config.toml
head_dim = 64
norm_place = "pre"
rope_fraction = 0.25
qk_norm = false
init_std_up = 0.0292
schedule = "wsd"
Each number is 128 + 32 x the weight over its row's rms, rounded and kept within 0 to 255. Layers, rows and columns count from 0. Numbers have three digits each. The size before them is the row's rms in percent of the matrix's.

# down: layer 3 MLP down (transposed), 768x192, rms 0.081, rows 119-218, columns 128-191
# up: layer 3 MLP up, 768x192, rms 0.0828, rows 120-219, columns 128-191
down119 104:095091104086112095092139113065084118158139128091123109112106090169206146124139149157174145141112150105155138160135151105116101178155180134136158112117135122158113161176175148157070145109151070
up120 098:142100177120155151105135123176140141128144107141201125157122101109122124112132152117091026148170158109134147148135153137099115077101156098095076118090153132082153113172142118118181107104110128
down120 095:120152175089123135129153116114104079120129103105155129194135180112121158116078134191147142113145113129127152130094102081061142126161187123095127120134168121103125092092170117132117140129157145
up121 101:126134127144079110124161158123116074145118150127167185144163120115149143161100044066091137163168150081120149090140164187101148169089152084159089146082116215180131179096169124120140113130140183
down121 102:135134124134135149177157097118108120149112159089096182150125131081157157139158125133119093136145156157131103150108145128185129098123117104162088109180180118075103160165073106095168124062116130
up122 099:092150133171170131102115088126122145158153139123107150092130145075077194094097099124112154064141137160112145142091151036091114093179116090083138072123110103121154151110143145150127139123137104
down122 100:122094152113174108129088125109090128179126131161160100080149160198191131146150159132167189192106133080137147157137142131119115103110112155085117138095093127138105190139138130157136193113115143
up123 105:164192132120136072132124136114124091118121125146114160150137111084116176172117139145065111104188126094137121137156172104133147175143132097089104190042113137054175097131156128102170133109167119
down123 103:050158120203122129149068062115116142142109138142088069136130122083086143176160119148144151143108116119081155091090157104190141103118122161121164155110150144111054148134119122087192158145138103
up124 103:125140186166163191115144164144094086144150142141165142155130104108047166116105155144137167103138101145146157122162097109099085132088140100168111174083094139129105163111147117128141155119148151
down124 100:098181080079142103105161140167170174125112099072189109105137161106153153093122098136129108101146195180140140081095203106138164165166126060107148110157102076057077083115171146109113119158143128
up125 094:132133138109108139107103120183164079122100167121122174134172150111155119075181151141079136121131071117131173104150090115069176124153117106066121146184115100171127126077153140160163126094094126
down125 090:163103114138208166145145152069105166108104126133175105122103154133121187099100124109134110185124184098090066169135134092114121099160091128135127094049098109108149128134086138061096077098150111
up126 108:126132095145170157087120117135164123120108153177066170136106088128057111083153118103066104154088140203131096130116156182128127174112137126100094159090195104101144092179133154127132158077136153
down126 109:136148119096129141123149142144128124133171214103108091070104142072193171177147121097077073119191103075113073148108022178119113150166126117124154087159139185143108209114095052141119102135182155
up127 090:112110098114122088182147057119126187103109145179115142053090213110148133174103144121094118106120094128116121129128095141071154073139082106139104160060170101137076160135167156087071214175129118
down127 084:118133117128148206101133106093165117174197073156082146108061079162121165065179076081046176142133168125131165141120150115131104109107116120116090160111156151140114106156145110155118122095151143
up128 107:103159114130108059082111078144106151147121134130153136138092149165079150132185106132138145091168205163110108153092176150092091105150127141111146115126131161103146075056105119107096171100151148
down128 106:169096181139123150060144145125127164078065138163138156113112127119127105142073097165079160152168128160100146084152135079120064106090149166094105115116097095114117149110166127147141118142143149
up129 099:131101142111093148103113093152129139128115133141111175091136188172113060195091119147100108133147111095133103100125149126145079141203152152086142194181149082128164130138165123142162081140143139
down129 098:157130166131138202118144141183126124097147056135172172084079102142126126128107123091137170143106098184148175092127107105157098104149144148135079156169146157161127062140160142173141163123174146
up130 099:194176093103114103120152146170198140147136160176139121148158113120079110166069176075083168105132112144107118123128191127148130106142098158169110139171168152152080136085101149127087127139054112
down130 105:102143191091163074098160088134209117168120147130073083136169112119117151100134098124113132128105118114177102164093109178143129154128068121171146166122101164117077134117131203178096153176217086
up131 095:127068100123112150147148146064127138153125145163170083173185096123082097201080156110147165176138150108125121111157181120054029194105143138116128126147131141106095140108154110132118157130095159
down131 094:037126126105116140114135131179078092105163144120119051107163054140105098130126138081130110141117160116152177123126114158103148092154072038125135118096128118107119106109108099117119091081110162
up132 093:154122127091127132131092130164118157146132168078094082114133079131143160135131112086175095137145106108135150192162173115169167148095156151087135161126054136158088156105117070180090128119075140
down132 097:167205101095146044160116166147097117110098149095099117088091099121147100125173102144073091120166111138099188126093130141099120113144155083111121175169128121109069143217104136200109095118143103
up133 089:061177108126114128119119075115125069121066124112149127148091092157165133140118186142173115118097165102154120112137125133118106165116075113105143137137173104113188176123166146155077148074118157
down133 084:139071140128171115137125146120154150161116132118165154101115127145125152113117133137147127125147151176184161182087128139118101117171216098121154124126103112150092131185178130084160104148118146
up134 106:154141154160131168120101111144138144176070185142121149172116158148149102122192088107146096091148107109134117153131137108153110139108143153135174135105130106137136130175065128190126147137166129
down134 104:153161096156111164115121144112133134082099143130208117111107123093134123119124119092082157161148136123096132109109129189169153157123122103146071193146156078127113147141132203153150127164106135
up135 110:111167084152149183067126087138092176104149136120069100147070137096121126124210152124059199132127136131149094161155156136134113143151152160106145067142084178207141118168144178082099103103095104
down135 101:125126094145143069172087127110085103115118202186121114131146075158154147067105127120134079151147125090050087105174115079102173092089102122160160150107115148105054134102128075159075183116170139
up136 099:122174107127138139075189115162185083090158130133106124122176109159112115113160183150178189170124111119142104169165044150163131134146108149131204159143072100134104173139114123128094082097156131
down136 096:184151211105118155187145119149140149145107126174143177155090134082221148141164086124142068110106113146164101094066076099111112099127135107138121094039146110176127111132113129114138100134137130
up137 103:092160085104147061144102164110135133065124190152132192187110156146124122096164085147073167135101123112080113092147123114129074127143132090179153179146068086182112127131151085122102088131126164
down137 096:199138106101128143140141134096114146147101129145103130078127147171040121122123098112102116198134148119133123122136135082134142134089137192108116147155131123121154193108097150124133138105103105
up138 120:176129119147143141122133148088086173101118042204139122107134155157176092106151137139125182086145176137118141139123086087107073106113104129122178108093176093087100104146175152118155115112126137
down138 110:100127143150205062099173125181179116098097134075096076075128065085140117125182118108125129124128152080144106070080098137163135118154147127120149209145097187134131131139094158115129097118139077
up139 100:134150146107179103174089059090098123140108093131107141170098125153141030133145114129144116139105123129160139070118189133196103121080132159119114158138115175118162123125124127124125125146127131
down139 098:155133156109122164159085117207146170136086068111143194097145073092161145092163182169128143097111147142134094120153035138109087169124139152104174124162096123095087159113116178096111104118090139
up140 108:173141155154179117159153101117153149155143093105158183212036105155117106058177133138145206079105183098067139083077141107122154136131150129128141115114126061101135146145115116120125136155149187
down140 105:056151073107112139154120131172112051131106152157107145097104111113103143139086156094184087157112114100090154115147101129078085046173075126076096152090127210136135106121114176138134097166118120
up141 103:131066180127119096167093127097175148112146132135169114160131194105160160165152103156102141054108095128119134081103128151097104082129136116153158162196135155158158180094080101164093195158132070
down141 103:113157081123169168126178120143157098126099139171135077155150111084162169074175137094187134163159211082160099106137108128083123150098154133088085150076133110102127184111173146108159109161151162
up142 114:118144161205143131132072158104166056119090148167096157137146105170067116106147112108072167117160092129150066112109196096152102162166097121126108139079141099137156126148104161135124120064133077
down142 118:175073171122108139177080158126124093139132162092128135114126106128164126169179078109094074127137137123029128115124098117128138180105130141166119087094134153102122140095082125180155174101178143
up143 110:094127116107150136126151140149139126116071101074165150126132095109183111119172070179112101147173091126130131116088082153117156180164138089120113180143087106137161118100134122083135133164076163
down143 105:124084102137087104104080159124182116147192174086171103143096129090126164141139119164105103094152134171091155162143186139121088174086146154098139120168154082181144124066140034112074061161084078
up144 095:104143117143146112174156136155135123105121116169124107092118151130162140126138111125136092117128058029172116037126113176114097102138131079117168097143172100113148146104177167140150142157165138
down144 100:148175129115131163149079151091124131122109114126114131167092158063131115114192074106084119137095134146111190134174115128130129143113165115146161089104113167120125165125130153103107166104085061
up145 102:175092143139168060147153142135121186128150143167085105109036126080105146174128125097110056137113116102139086176154101133100171084057201135124073109127162137108113133084176119154119090086183138
down145 110:152139139139151108140159106101139150153151118112159171090153086112129155175098103144126096080149096115127160096097145152138164142095152112083093052129143147158102087186165123114146137098094111
up146 104:124086112185124119170115079140133073099060136110166119073127148189162147040172132157140129128104131161125111095125094147114105132141103118133146137140124075144142154119175149143115103107104117
down146 098:098127154107187153118172175120134138111132132128097099134150156112146128111141143123193148143160102101131154172144063152139135130125151162148107091058116168138167110103111099054133098141170124
up147 110:133093140138126187084121184146084137156106116129075158134062146143136090146122124112101138145104093107093146203157178188150150190205152140120119127095095179106167137164138143106087157133110083
down147 107:086146148165151114121135152148136123087122078175162143113178112120100198123167140110117114136180113145137099135089094112139077061131156141174109131175170143113145163116099135088177116123165126
up148 100:133069135089128132187141161104114123144123157149098171154133158046146089094115063056094147211118074122110163164113109168113128162091172186160142135112120153091120186127130098083104076105156116
down148 093:148117135152108111099152134136136082103149100106120065143103157191160161086146156180139169126124152106169147106135107133076158100117112140127111115137154095173104099129111143069121119068149052
up149 096:092126087104199132212099136176120180064108127151150158130141125154131146113090117113147196128183163108080148105168128182124180119129161146107172122123192140136070165184098100131139160166116072
down149 099:159093142110125141125174157108120112082111192131105128147172044126101097090102144116177164129165084173126093093077110187109140166121111144170082114142172133132138127188141170185150105074124139
up150 102:093140130135115156117099063140116107117155154123137145138103097088137088098145125107112116116137138096088128103128121115133095085153147085127151094137154121129197083131154191090113094062221148
down150 106:157093116133143159105165170103110107110116180137096073122181125095138162144122109092168102139095131136145157143093168087101129112130151155095089140149150120137069161207102131092147158150085086
up151 100:074101095114127142067094145055161163146158126139075160136100158103140108098142135118152170124106088139085092128058116156109169144136134118156181183137113085060168109222110091172176113121114107
down151 101:125130116167117131125103150112088121124159034141083146142128184163099117187107110099190058109121110177103114134144166114130082088176142156134151138100096108145122102101050204145140110149196089
up152 120:132134207078136153192102119070060139120116083149192174140131121160156128146141128099089163073193159130175062191139103103176147103108118109153117123131138130153114138120143138171096086129140114
down152 129:120131168064130110148147135141053137157110079127167132168129148125131138108176134168116145143146192120116107106142152144107172158152157139159145112172137130067129081157119139070194105095110115
up153 097:126149137184175096180125173152099182061169146084086098119130119135141145113130140159154106100145140113155162105103165161085073150142136109176085092138221141067137124076200144143081119107116142
down153 098:160113145160195149085142096138153137117123165129101092132163121136115095144093076154113150150183076100152130125121123078100091060065110091081187122197189073155137112105109117122136132147120125
up154 106:154117087188107107158187131111126157089114071125115175168104137140121124151117155075153099126126161151100130141130123098105183078133168129113139151148092142148148105170173105117140149158113134
down154 109:167150142053136144112121122154131192149116159131135134142111125163102105081136094025133041100128074096102098043146102183128198123081114105137152066144076116142109184102113132122084123133103153
up155 099:155110133146122173103127179083138152177142055183112155108107161111114129108072119147101057161108152105077126111069127121142079138147192133146163138095144166123094188117183110101195155138116110
down155 104:183133166173109081154125163152163088106171156119164152128090172087106127160084118139126074136147084103126131071206133220124103123123140190087145124108146100093167079119133136115138121152087108
up156 096:103104102151101133152124191132143194174161122167126089126143115107147118129167119128108153129124053064143104115119148175151087144108157140142160089180139131093146079132098122106187079165151077
down156 102:116136211176147125106103136152148106179129181112114074185143141110145100153098124152069027181136107111160131143168163159151135092152120140091119111091133125116169047169121125148175099179078082
up157 094:167118100148116111180096162154147116094115121165176116104159192162110173170091106120154115097161083112174130165143116134090133144162157158103131140187151120132151089191171132079169127107081118
down157 095:123160136106216179143168169131119099132110133121178167102136137072118113128143096105188065178119182102091127076102113095161095166121114148110140113110086154073116106129167108089127118189109093
up158 104:137090121094153136114142119119113103091095110159113100118127143191117116134147125115093173089162136161128109104110127115173147136118147153099149114115167110073127141119099193177135136109071124
down158 096:126104112206135096134100171135129147159115123138105079082074060160129107069153193127127146133116141123089161128093107116145117169179151141088129109143148154136148106130110148095098136141131111
up159 098:114151094101095176134081111066108140115134176158103142124112102117103130156154105162097110117117091076117164173093086165168108117105110055042170161122122159145105135078139146059160101102169114
down159 096:102143178099167159106190146146123118122085059132136114140134118131091159158095092164101145149150109127122072126125139163140060109160131156130082101109160121087168164201121172093126135100122125
up160 096:142127103164165141136110197102167138172114183117122145124100108198102156089116146108105094150150124117129109101159100109126087218086104112139128136151112122113133177069153070102166100146164134
down160 101:152150123166087089114082155167131149135096116133160096167173125173149122168106135136175129095113087112108133145091144134105146123102113147164121096153162150000121107117110211131122115167132116
up161 092:129112131121119162228149131173109119107133096163114128106164169131137123169152181134151123158116089160116137108061098102167088165098121115147109096155180079102152088140139137115184063111115076
down161 093:135145159077146098072115168135186169137146201174107194160102197106113130099086108092093091123135087157141133129160107139129111139153177125132137122107117107120134112137094096132109162119108123
up162 107:124151221065161097088119171130110146109166082173068174171087088144100143175123151143088086105110150145163102121078131124115141116180154171123179095123139185130118118148069170094120099064117123
down162 101:156129129157143115145141141076125108107097118161109113064179121128192107113132207140193129142132106068098124149080025128086147084121204118119088129142108148137112159134130161108106142141110124
up163 097:094123132101128119140108036166172149124159121141098161124089142094119139144142122177117152133125168076193145120109119089108111180113177142101108092128114121117164071113090097120091093133154190
down163 092:089122112137116142119107194143115085186150066131112095126126151191128135128130085108160107127118126113112178156127150182139120095142181134092111179150127096105140166107138154051113138124129113
up164 082:113130178093103113114121132191149140102156148142111087167127103096151154128079164146143173111107076124049085171153084143188085157076183135085138092117119117146128194120139146125160079148129114
down164 083:077111118072128097136110150147195128167147114106114155170121127140130064165130094152156131142146077096181072165100087110124146152141107111167147097124108063140148142188126216155153143151124158
up165 093:087134111069150137122182062108145179113108111131127139099095172168190163158123121115084138179098107079169099067116098171148147114094197192179157196104100135070151117098147132177152136135129066
down165 097:153131113135094142117158124143158153198130138119106094127102190154181136143152102147071140125181151141121148115093156177169062122165165147152111101128077118076129120163149177168080169089133123
up166 102:120135124152108166128134106152140171108146110124031142144128176113090111166100127111088147129091128138139120172112142129135084169083119083165208172122125163116179142122051190169097113073182109
down166 099:145121149134181114115118137112126058101130155111186103156107081195185147128109172094134108135150135082123142112184098144118153082119163175126126131153155102116092147134155096114115056169116149
up167 102:081112150146148147101138124156153126149152158139099174111069076128146112134175093099122103111171139102117077087152132144069119094137143157152102144069089182109131140108116098116143136133130143
down167 102:134182104125092091154139141107148132137146126080160122148149122118145125076082132158127159216130138100154127121162130125095100156099122080151132150131135123168054137165113125117102183110084096
up168 104:110115145149133106089109133131129090124129133104153110130128079145151183090132134139110166147088241163159121126108110144153132114114103108128108157115093144088132078105161164139150083058118110
down168 098:076125129103144157142168159070097166116115099135155044113124100132065176162104108123174101130121148097129153121130152108143079141100135161051094146100183085119113124117126152118157140092147125
up169 103:095161171126172124073179122121116144091108106091073147119070119144164071120116118140123118148136107106167145098109153139145163074057108196169152083188139141121141155134121125117135153119184169
down169 107:075157164152088135145118132122155177140128127134112143107153053154180153137075094077115117094121097110147129124134170155098107104111117095107163095129117154120172074120108185061105179097135108
up170 097:135106077055124164172125136158134135162116118115147023145146185172109138122176113136088169103161161117157133083147139149136158146157090074113125139129147116134154067151079174084116210099144122
down170 092:121073082133141220126135160102092160090130073164116149114164104154112113130124146171161193102157164116151136110124145219136186100093096133105119133117112182142147156089144094081132160125098167
up171 093:142061177097103108086086080125081142135144108144115133123123119140202178101131087112099086224122106126096059114141153081127095155138162130084141168214167149130172186169138145147105111157098129
down171 094:137162107154141155053066131125169123134159137135160136142155138090129150077174093124108091143107145101112099041099159098165133149124140103096093094154100117138125168155120122131072115097120133
up172 101:105158125108048124175075130090107097085138158085077130137155141140103105194155134142129167098142144116117148157157163193130138175058066120142086151143086117109124109147141122138161124096125121
down172 097:049160134133130184056095181113120115189181166128053134197127119124170145137094140088128092159106128161112144098175138173173172131094138148140148161140125146102097084126095103123137069091151136
up173 088:125156147118193132167156109168105180062136169118117121167148173101170098151168176114126151084141083117177128147127102117125067185086116086110112124079097144083116107090125140081102114123157109
down173 082:104106146112107107108131133145125091181145112143145096071127104093057174090170109120101115148133141123108146128123147108139150119131177096124145094175135104116159102116151052153126123177118129
up174 090:117163128106148111113115111088124153077189129137124154078116191184121139152163121161134091104143127164091056170125159067169114131120124168227114103150103115147099133143119135130129138143114084
down174 085:124103077128046145153103163170166113129115174126090132171111179158090129103088110079115076116112085164036165164112119158101171152136151075103183159125111180129147115056150099093112117176091108
up175 106:152152097150121142107169112100115173083156130135097150139065116119126118101151085155070123098149198121132103124089094177098101109101092124160183119093117165062179213117115132117130150184160085
down175 096:132123209137167137188099202114142106145079135147117112112136121132115125120148155100099127128210068140119103130079124127144190168201142088088144141159174144119077049125160129144110112128118192
up176 091:126086138137090104174133130165111132106109107126121098157117095245128153082167054131103070140108103102114156090121105120120127146120117115168106123118152109121133132173115131174141098178149079
down176 087:087145174060172180074092129126083109156165125129088134149140144096126110104130173105151151190118135121157097202135135148076123153094135119115096155179092087115111186147159095104093144135091180
up177 099:144125139131135116072152137140116110085078134113116109124123129127081176159160122156146041132156168077149150102142110110102117098148145175109115176144131128129098191098110153238125110114107122
down177 106:157042111139130086201154119104119140140123127092122228169131118105124080088134093112106156102109148130170160179136154106110092038130110111152199171092123138165126113116139124103094203099117110
up178 103:173087188160196127122107151095064144094142152186119172155123083159162159096136119110104099179086151141153145124116064179124137109106075131129153121151179119111064139135114141139139157126166109
down178 098:159172125165087093145097131080153072108169128152092077132139142155139106143143151124188124146139122132120083103121157092110108191092112147140086170113090133078156162154124085115171162110115103
up179 106:111127118160089152099114131150121160125147173140197091080108168173139148143145139125130093122120124079098093139156110105157133143173143103123080132142120156127130132128075151141118135112073131
down179 106:103114147168098103143161118178154091147047140122097138145155074128090101163130153133151184134126132153073155165144127144156106141128138154112111089144185143113111076071144099144167153131137104
up180 081:156135153152146114157166186129170179132174190135122126101103130148120164129114187102130133125094132140133093120169129124165116089107159122125169212156122113110072108098110109195158145041117099
down180 076:146124098074215223072109062105068093101101152113103148087134133135133133129160082125149108127122169119145133113142081093096159164107157108176125101173148133130150127160169192084136115142134166
up181 107:137130123149074145143134093161092138095095165110067164097180093156118191119163090114087069161097096133135097179065145135154133170142151141108148108108064144156104109131095139116139094087140123
down181 107:128151090114079065135183149178098142148121160141080112157170106096107150131155129152113087182069119153114152112060160143140151160179149155107117122144113130097118123142151067127146147128118112
up182 097:096089172127168177148104063150101141148078118072075114134125146101123111123151155125121140158150113180163074131128168124170114076221149166127124134090146116092156198180166097117151106153075132
down182 100:159170070128114143130184112165131100159070133111170080079116122099118131131149104151135154121040128132089169133149077122128155093151141127059152090153128124156074092072167186174176156123155047
up183 101:139109175156139125185143120134136169095125090086173085158110077193174105152145126085073094098132117119168098142136163154136130133133142101155150117121181177135148133099066148087098133117131109
down183 115:116154126135095242166110099096127068114100098075182122135071135149148132111113184121119073108161107114123102151148094135092118149063125110196151054121147138085107124120129141086082089076133134
up184 078:145120127148134132137136061104137122110129121146089141055086131201185093113124094194139130148139150100118108143100213115083116118124155130173150171138122107158156130122117124157164105141166140
down184 074:135138127084162144136147150204137147098103150145161190110146123093105142148169127101101114131128107074113131103129107114140101166117145168059122086152090150050119112104100161086158137125090127
up185 093:106112140100129179157102161120109145163104073180126111139067178117117144156110163114099091050094107061139104130140128141087106151155106138102157144112123137121174143180181142122092083061137112
down185 085:070177128138144177122136116187115138072112127124144161192137081159146141122113107187135167197094111128133113117094166170163065124152096132127161108125147139167110143082129129066139132134125159
up186 109:136151108113154144170121163129167171100152071094101128122138145117139148124179093083089114131141122124118152136092144119170121149130133147093124070109114169125156116045123186200163142147129121
down186 110:110166147097110171115112120084214102146150100123073117121133110108100118114095125086184102124084124169110168126186135099099122133075117126089167142143120080172130154129156139134159066160087078
up187 114:120142164137125156161129092136127148074127153130180118145141114083153138104177092123128162133133175104129193167126123185088136184098125148177131105115155114095125125155093093104123162150085162
down187 115:144114093155121142097103134171098100162166087132119161123138153129112091121156163137081116146101084136136057135158187115153092052102160076142115040119132157155137132100122142171107108138155134
up188 110:132106110121116110142111081118101109127167081107097114072115143099118152126130176092135130139132047132186148092110109130175054221172093132083155101123149124127133097113143198144101156178139092
down188 105:149136101100134140138202167102079101103195137069138129196135114140135110162145069135113129108099154151112177113110153071107118175197173155102115189124107147113184127167168122124137116142142172
up189 106:132096103147134149102110082118091190185085139153157153163124107194163123137068103113047154156089108131123072170150096130079133076126094136100104097180059115130124133141157148103204112106141139
down189 111:075142113176138168146163132100127172200084166127109115161109090245170165088088077158041112120084134107108075167158120111135150071118134146103129108181116146134130092191147154097139157118152155
up190 106:128167135164149118122103124121110140146083058106120124145072107150182105152132100150140157086136113143052107168108119065160084153127117140185156089122169151148153106096172107073093160089145169
down190 102:177058161137175155074153083154140184093158066123157116106123144096167107155115078130106135106148075087178177159180114123136102143129156158139142088120061112125111149122130061209126114081103084
up191 108:185147110177150130130170111127121084133138163139092159127141071154118063118118127155188183108150113117200103098105067108135142158170225126145111096169117160165164093124110163099213150117119136
down191 104:193133133098188101121139099116213130122145068100135098124111102093145094135131186110110102129085110175121030128137144134111052100165129067108140173104092122121115131115137160147066135113125134
up192 092:102070160115055092175072181122128173114125161117163175170122092115088160084098075056133110053122127142126088093102177153114172093112135172123137126079137124155105113145141127125157180081181105
down192 096:139114191099100089126129170140175148086139155102117117115134136087170125118077128131142076154146113134119087175149151146155124164141103123102128106145134165133116095198115064075134087080177122
up193 101:121121079176126124097184141131095127152134150166149147129171115133178168121185182087122096120129167101161153100105143126146129119100119125111112183044184151109195121115096138153090078122088190
down193 101:164122115106073149121070100122131119192118130136130157190105190190139155110130165128085132113106209142147162130154090074095138093128156179075101133102112088108134134088128054125129092160150099
up194 086:145130134152141050165150124099149149140118143108134123125168131110132176174118096123150170036127135107186134166148138129145138148116177082083072177114096162145146143091143106109072111128180156
down194 081:140065072110133148182158138097190166138099111131175113131132155102100126093125098124147122124097158135119155095107127076115113155186122156101117115150162117170108098125184116112157080150110164
up195 100:166100120180151117061076123119128125129170104084113181155177143119073162144140152162155076095129118169157118135130059113148129163127162179072091124118095129188129173095110173110120109062115162
down195 105:122098063125081120099136156170203174188076151163072097144157119159104117161188115151158104111123098137146100130097160047133132149131116095160156179109130086170088069094137167126089075066114044
up196 109:089106159106178105149042090165127139074082098160085137151096123142165108194158191150139127121168089112123111151128071132207167081135151130176162152150099127138151070159187185098117072100109140
down196 114:173150157149081161124107140101131113094084157152104113093174118121079153138143165114124133152090183113073140134127152107071099177140148079154117118170121136175097128115053105118116143151161089
up197 102:087160181152148169106128176124097140113143156198077153169147087086153117144081121117120128111073087125121114160061128148040084143121149103115163141171091131168022126145040079106143162105122112
down197 101:145103104139164147118152131113140147107167171112215115106142099100134137108108140150121131101098135120026176140181135084105104086126074185116150136113176116130158172092155134141205076126131162
up198 119:140177171112190125055149148174056132087132184116102160142089141128127106082134124117150172037140053136097128113106091141162088057143171135161112121110140112114157106160087173127105155111114151
down198 125:133169099115091118115128078136070133143134154124202145078150112120093131139158114108140092090142115120170119120053093152107148121083177124136114132126145180096181227128089108166144104163146168
up199 106:095086097153131121112142152138148156140186127145182125118135138127116114129088069140125151125047138157172053160098125111101094062097125132152106136139104105120131105113206107105116123140131155
down199 104:155130052123058101070171149171157176127073185113139146103141152114153146113095136120162165055095100125139100180122145054088188168112140110126140103129140133123192129142096099101151123139125113
up200 103:076113126149054131189159092187105070105106117115122159151085108137086117094146135067139149122140167121088136076048137135132111145139135112117141129069133119181112132117098113122104101079079120
down200 103:141152173134133063122102130130136158051098110165120118107080066104075128161168134105136144123187110144106149131080120139109166100122187116109097077112135150118163097053138177149123076111078162
up201 107:113133076202091142101142099113144129126169102139152093133094125132071153075073132163063187094167107100175121158056099118099146082189140091060192179097139124112138135170080067129076150122123105
down201 104:165162095129167110150101065143175130165149146127124116109113150101129156148106097117137063165072117110074141094122106162128125125013055123130129130176113135138114105165189154191107100105088130
up202 101:111133107143130115179180124132110117161116150123133095102127174165113120167161101036166076126126164116124118146149069118098103120103220085136196120091126164138121106162197110149141143134152124
down202 099:092203143145126131069090151106134200192128147134140136152120085130130152079089116115133190128154151148140121084149174122135103129143034080103054191139102141097107134130098139156121111103115120
up203 095:133115114086065151146159142144132100161127121082137109121133116148092148150145138046099091180093111175104116131154164152132067131141155119131114076098094168143134183114131095150140116062100140
down203 094:104128135112117087101095151160102134116144121103166135130096187111200146214148167112124146171141092083181170129118160088073153148166123204088128180166107113156128100129109112107100126158115190
up204 110:164092105131094126136128098142152038120160086147136153128083129147127085126111129090182136142120084118047091118072125085137159159138149118109112144122127083133139158116113121143131189121198113
down204 103:114122120071107107116077166104129151121208098117101149127110207119132117097067154158130121114082147167122153130065150148153130122133161145134173096144092095092124103105141081125101151157109110
up205 081:182134134118062139130164131108113106131145108154091144125105079111141114112149117190203123128160138105125119180103211114151113110092151120147132105181123119164103138168106120106113203191157126
down205 082:112089167128220065127134132148159162154098088200124128138096146178133075124120135115113151119146090112105147154146066085106161152165071165103103128104169104052111101134136156137078111084153151
up206 084:133164101102145175088144070124125132150119131135119148164109166156175133090084105049118112173124108178083120150093130104119172116187066115117149159090130170097109104126088153062128126108132112
down206 079:139118124117064112159103151130066171136140092089118098082076123131097090121116132209115170120072131126154185081169099116139095139127169142062112108143125112145105121159134075176113164118133139
up207 099:137125099104068175115111161151117142047154162084065119127153099085113135147145126185118145109168113089094115125153131061161113133167172097097110137142167090128135182167107179120105133128119179
down207 090:109119175138133115151190024109180141188087113158133095153128162089117129115133089077129112175032170174080192079057134175097114121130125135166142115098068124125144100136130074089168140112175086
up208 099:088189198127148109096169081078158164132140190133096105153114078165107100156154142107157112024161140121172156114175114115049087166131152139106108111132130056115130146232071109112146126128095162
down208 099:086160094106119114078152139204108133133151150139147120104171166097134133176140163170115160158108116132112076133085134124103103077182175166147115136223108145122180173165168094074147102159109137
up209 104:167111175128157118135189106127148171078156118096108132180124062126132125164138151142139134117118078150110142135167146081104152163083133082114116079123189143122216186163072132089120131102093124
down209 099:126162157106144140105169171124104057116119149110112129044125184162144154112109099162098142127155106116151110155110166112130102113144153154128140142140080120098112143144111072159083113136125188
up210 111:121124161111074142175166074190154162070037132128175120094112158090100071126134110161066116133153121174077126097145151137205102110157143141150188126128130114177168071173120119087167162129127089
down210 119:136153143111057122159101155128093137121109152110133055076100141130170081110147144123134116101150131152097159171124076127081159127130143110161114127149131181125093084163132193173133138085129149
up211 108:159079113187158135081129106178170106131153164132125142118108146166186136133143149118173140115134083105062133063156077056124147146120155136160136131132125070137086138083083188158191123160018159
down211 109:147126161176137111102047129116184127143111149121091149140065117126149067173063090135126110179147146165118131172144175104145110134149104160095163138099122081159086098066132178082215153170134114
up212 107:101153119128165076168143094103143126096105077112190170148155092093118167134131155154129205161092120176136106206096178119112178140153122192132106132097168134136129150137133150144064089106173118
down212 099:117106160114128182140133118162155056140131197149159097121093173125098105114132116152168092106079156124121127096181085161151184140095124123169116120096088180100129134160091095090116185119137085
up213 101:050147069115106104119110101127119146119129099136088138176050169147147121115199162128111130093163065148062117089094104100134057142160092099156119114085161198164127089104165071156126122167172213
down213 102:099147102163104146161168130119071160129100151089126134109114164121161124113125155104159128101107138120154182130210148177141121116143102127163112142129150107146139154089176140166172107134099156
up214 105:132125163120105136154140061076142065152139133075179130131126103112131186174143115088152160168102096174132210103124136084088099117169137158056120143126107109072121131149161115119112129099135178
down214 111:083093102122117152144163109090111087160136100079166124181102134116131180147150107135150108125113180213088126105147140095147130149088155153146095126086102132049180147098092186087135136097066154
up215 074:124070074118177133156097078107149122114117131152117134100165158089142105101191162123087080180064141162120138174156121053150128110090127110118128166101111103130161146120161082183127187129155058
down215 068:152123131070144113049141163129122162136108158173113158148050110154141174144090142145160147132162174093175120106134180110149088118164144137158139125195141110043164162091138125086052087120142181
up216 110:101139139144193126070103102054129147103079099166091118115046096154118138165147102063152130107143147196133068147126083146144119094179163163118186147053125149098120113134129086137120101125182191
down216 105:101165164092175107117092142114163045139149132152178157176142165214156113083189134174159187122135091115116101103093099114094121152121139103186119120116125124179156151089068098126138109092160107
up217 109:151122156137086153141147153155107126120088150148140140115081081164110104125136097131124194143172152127114100070130155147110135073103141085110163114124097115109194106163098148089137120109091055
down217 107:098135146148172154090107093091159140160129106107144168171154125142134131107104061139109106145119200126121100167120110111097111129153132161085130140116106142201108110148111172117175160174177168
up218 107:110153135056170135135109139114114153105112115119134131168123154164123118155115165158061118128173148124095142144155171153119157154133130109138152136154131158091115163087116160123170150114128071
down218 109:129129146154155109133138169143129079106151197090172108132122102127141079171090168153113164166141128149151135191160136130133107148111121133110191103127189088121099068134124130157156111123129085
up219 102:110086148142104127131141096103163068094179111186129155149082085200127103071159185135169123095144115152127172156154127143102117131063095088208081115130137068137137145135122093118153101134121155